Each number is 128 + 32 x the weight over its row's rms, rounded and kept within 0 to 255. Layers, rows and columns count from 0. Numbers have three digits each. The size before them is the row's rms in percent of the matrix's.

# layer 11 MLP down, 64x256, rms 0.146, rows 0-63, columns 0-63
094:132087130154181127162143120038174111094117148142150123116087109163175135154164131151166179143101104055129041144158187159124153147174120083130099122089104080114122120100127122122132099118125137
088:141125137128139172125126110096151153087143161094114104098152129101115108106143102168082147118183130186096149218180100093168148126067131131124164099129123089134100082102133180161214101147175136
100:117098106124146145161071154144090161109161142151094171177125093107097121147113179154163179166097056102103130115095148135113140122197184074107123117122141124151124111206122147155105124135179172
104:122130131169126067110134092116142131102112118082124100156116059116114084117119126106122092077103145163093128123170125122101155060133069102132072121073107106149134141161149056133135116071111152
099:136106141177100183101172153127105136114153067155134148125129130114149081168072104121134090115120093092123105147112118150144146094169102077134131108120145154069068153138172113138114130207119085
101:135176143102127116106129192132116145157196140117129123109115111108116155080118154128184122149133146108112085092152133085139155124188132106132165173141141183159130151152105143093199123140097154
124:113150138136127154137130133143163158158130153133144107110131178109201120137124185136191124167146182171097142145128065158204106113182109125143158087110168157163133092175132180103088095095179153
097:120131118190212133148127163144096178101080150149133201108102143098148151130155192190076126149127095130152138106121163183119110169113159102102162141188179147127146091150089155190097089086168091
107:205120130119163072142124143127095114095127164154166154090076145221169168154170091104133132110097120143102061000156109110179116081123118097103129170137138096108152192105137096191104123116137135
099:119122130163128089165126137090110176126148185098146119157169145144109128094135046104110138124184095139148125115142164129107057053129103137124168117141133105086165120114089096118164150106030136
098:080140108152146126132121151128130172090118093093113158139123113188177158106162095117138151070109166091074166108140092162107123095120135153099150145091142161101044144158158136158144107167139086
099:090124147154113027145079157103159114127121097123148142106142094100095157126078156107191143086117142077136123129102110141096129212170131146132092084044150146108097084125093149128080140156094122
186:147082094166084128118145108131115091126120166136155130075169104133132128139101084168113112106146112086146104132144149136050140093123103156116095137126109124134141065113138094118111120140065112
095:092064137155128080127123159112123159086154146130135130129137141166108097164102120149143193089148103111133137117159124115116196042141135134121113088104118134156100120151068067164157115124145135
107:099117114152101128130146142122132138052129143117107164096149170125125149102147104132147122155102139156150154146118167194158150099114139142103174169127108167100112168119219106113127158122131140
096:109064132134116128170196131127136122159072105127117108100128074168084122147202114170133102076108203113116117124143083179126130111122221166089183121100114098144167162129096121167084142115118151
091:119132137119141131110109150100180131191140136094166151183167117166112109172086118170153166149106091111131184111150152107114072161112076110083136108147120126150157097100120039083154105143198100
104:154091114132173161142147159113131165166186167133158092165141148136123167087139140132102105100066138124153130155108164210126143169166121107133172119154168094190138166101188153174178135121161166
104:155130190077109104095106126164153146086133177186126123130081133169171169110116132124087188135098176087155194086120110167106137163083108116098178111150148102117073064116136063111063113123183095
096:136130186072062039129118067107155108118126123126133112170154076101132098247124078075131126129074110133118100120154179076177161108104205144112088141147111144092142152074101123093145055130150167
105:147147132128106145074115140175147105081138129118134140134105143110153133212093121142185100075152112108132145154147102140170116154107083095167167147101119098127107138127134099166156174166190186
094:109077132145147088097092163128063127151122101201133159134136129123111119073128154119152150125109128096137148202108137163107182146102110125106060131126188144123163138118101170122126100117203112
088:150179095120143174174155150150125169162124103159132108173143118142099125143109112177145096082107136104154114162157137113058112114097187100094119140140108082138068061132199135081126108124173144
098:206135148157177095145157169090086065153116155211144202147153148092116153152140119150111114132146135160065164220137112144151172107150172145118145130154163087120160146162195096138107094121142140
094:103057136109156146121056077057085106089104165229123082114152092147097179130125163099121140102092191144111142184138125099175106114089057147126164121093117103119138238090123129147121119161159146
104:161137161155095153072137149137090159174044099156170128079090150109131140085091077155136118189129173138111121168090133065117085027123170099138129197072131080150188156174155149162123111137190171
099:139131108210085095126157154129103144064135115137121127175132118113146100100084141171152114118128093142148149083176111080201102159136133127119088123146163165090084168108127114097176154077185150
099:126136142137132088134108136109195170157049081078167131084195114101115163084162141130149100176112138175174144142153093149154085073196168093111166113154150105147086111151123125104111128096070137
109:121130084162097077135136145128085118131085141128093127054166114089121171106079071105121179096114126128092091136090101117136177072148098087130168109151140046153133170138099104148106145086099168
098:152116142115101112111114108100108146090098137101131140117156160140078169119148117117123087105185161077133093132105102164162159231144100141144137141057116117130091130083116113133185111148153146
096:145168129101130114150123166168152161097163112129138082148109092150136124201168128127132203114109156117180139056110144186085124140150058110122141090124174062109118116174197086133100139137118062
099:132131146092072104085099158096129071133126095110097131065104176134139126156129132084210112145065095143086083141142127128118104187109101117059132171107086084092113117141143133152157171114101106
092:108151139136100110130118110087093114190105129152163089155075136110086087047104136110140147152118096168148050073128169125059167091172060101131136119071097119083105140137164164096136125075090119
097:063126105150103133131171104138068093170192142162145121101166179103117113140093158156163107140123150174149109155111134135090178179077148138143084105140130157131228064137157114115148038093067075
096:125176127098124130085136109185141146172053110184146148128058141154158101133190149095130140113153159127143113111093123163125157112066120191135179193119179167097143119165165199120145142114170153
088:093107073109188103136133119098128106088177140121137148147138186180152145196097143166148083161137162095133044177071158090195165096163138155155150106161111170155096154162144115125132089128133117
104:110061118088151118136167152123108158125090136128109093099145143140116146151122110181112081146119145093068082114090122176112047090178135089172097105094139141167172098134125143162099106102123155
096:161157112096175085149113128092093110134187118121099142146096114094145159113073087132119142171071103112126149204153131079100112076130123100183159132140125105135126172118141131127168094089136222
113:192185144195122095161103140136154162154150179104101153117112153163126119072122161137110131109076119123131138071102172157130134179120168133151116140161093101126102140187092149154132119119128129
105:104129081145147161121137121157124119157085173141122131087141158114162091179166152088076124142072164081157138129134161078108171105166185152130150193106131155117109125103112222081136119119136187
098:149148188086098155083100097155161147143142129119156123198110133116090097095120125125134143194125075136176124208160089131161136168115070147142142141112112115103136087118184123087142131086104146
096:177151126157107061118130117127122127144133142135104112107170146118137134128171055132155129144149108106104141115172142154131131104132167125163066081172124156103144116125121139137122117118183164
091:158133130131081127089159079125165100077105108068105047150091169168140203121133107122142082112140198112113151150155107117136158093071133083139210120175067121101087103125162182192119121117169110
100:095108166208156097102148032105114076131094108159139124156120131098135118148106116134094200146089094109130131174124173085137063130148130176106117131153160084169169129082137186088113064152123151
085:111139065154162128059111149102099187084125150076117089067091142119176184106172106119169113098114106079088145132133143080096159119151047134132091154151146107106088090168071146159148147115116096
094:111108172105118108176147161125164126137125083166107117170066139146087014048092163155193123085166134146158157074196133144115110175098129118109112099136112124139141154137121151166171137164128076
103:099166127084155134150103170103135098081092108149154099125206162082098144103170130104100156125141095150146121197130133153143106142154086097143132147120161144098109102126125170123122120169132098
101:139085129103153151138157100123041137143140137135160134141139125115140177172171130145160116111086158061129109113130069110139200156126128105102137131122216103168178155186091113152127133090125088
097:110149109120120152137144119162155098165111100060129130167113145188164133151138125112126136121144133096177147165150123127155104147109087145207105161064204121154218054126130080178129125158130124
098:122152086160107072182117148153104142121096138147116088101131151154107152162180126105143152133170122197127134160154169144065130134125129118117129177122133112119166180150125137090155131146196111
092:113167109160137054125126082149120174185106159199133194114162121099156119123175146164163146106138130137162162180169161129120095140140173190132131093149132113186162084119114185129086118109111173
094:113087198162041106152134125095149112153100155161106122110126128141130087156169135111151220132165098173181084145139082095169147133156138138075177160116054165071094102137130128162132164170190130
087:159084106079096154117091172142117146172156132100137153092074134111126140163146067140145149099149134158131131210082161136215116069154118171143162137143149108048148139094121096117070159142134135
089:144136176171091151105136149129155161111130103098143124202130129093115076123108134107126150117154166130121174154093119138135139105182120108154084126073064107093211156140101107106094185170099141
093:132097138141144125059114142102139186164081097127131158108119139183140115115107138144162153157098118084105117102111122128121160146170085100151155125138099120128094208113077159121119112136122102
102:162140165124120105112146093105160099153186180097089146108101154127114171090080113185169133105098123135090094099179105100149108106116111109211132151120076159138114149152155092137173087133152102
098:137111199102152156125108075129123088099162147107121094162162085126096069191105200056092123108138126160066126172139190111112112133145093112036166108126155160127106154108119127139106150133160165
102:161142125148092138156121125075114117129134186133098172136208104088125152149081098177065116093141143127032158117145107169041110072142188161101108082102107120148098168090130188055124092138131145
087:143141084151160094155149141108063099119059175158132107192125178137082106135097118132072135129098176083106061145122104159075140153134102169146106111089173098069124134046119157124124121103130158
099:145153180112119150156112151091119113116115147158114115246114111195153121162103118099114116156156129146142152120145142150153131118173143119127093185143107082067127072130194121087117123099138145
099:188137143123119109154123091082134140075139092139085105147123055112095143118049056164108137169139149130106203107146083113139104116129121079133093147127082086163110101073122148112123060097212109
097:108130080142107093128141101124102158090146114113162089068139119116144156154179160140200114150080128150133131124121106107113129157167119117082136091108060142109134100108141075088084154137162128
093:151129104162153124122100157139133157108184172131115087109148116097095164066078153168098125217138133103140116108126147098110120101134098083146112149223153196139065175101126191135045109194177122
089:046117103142113105158116093132120083088203111136135100147125173106077115140047200104112081109133136119121105152123172089152152059137095143151088132167134089123135143093138139102163114136157133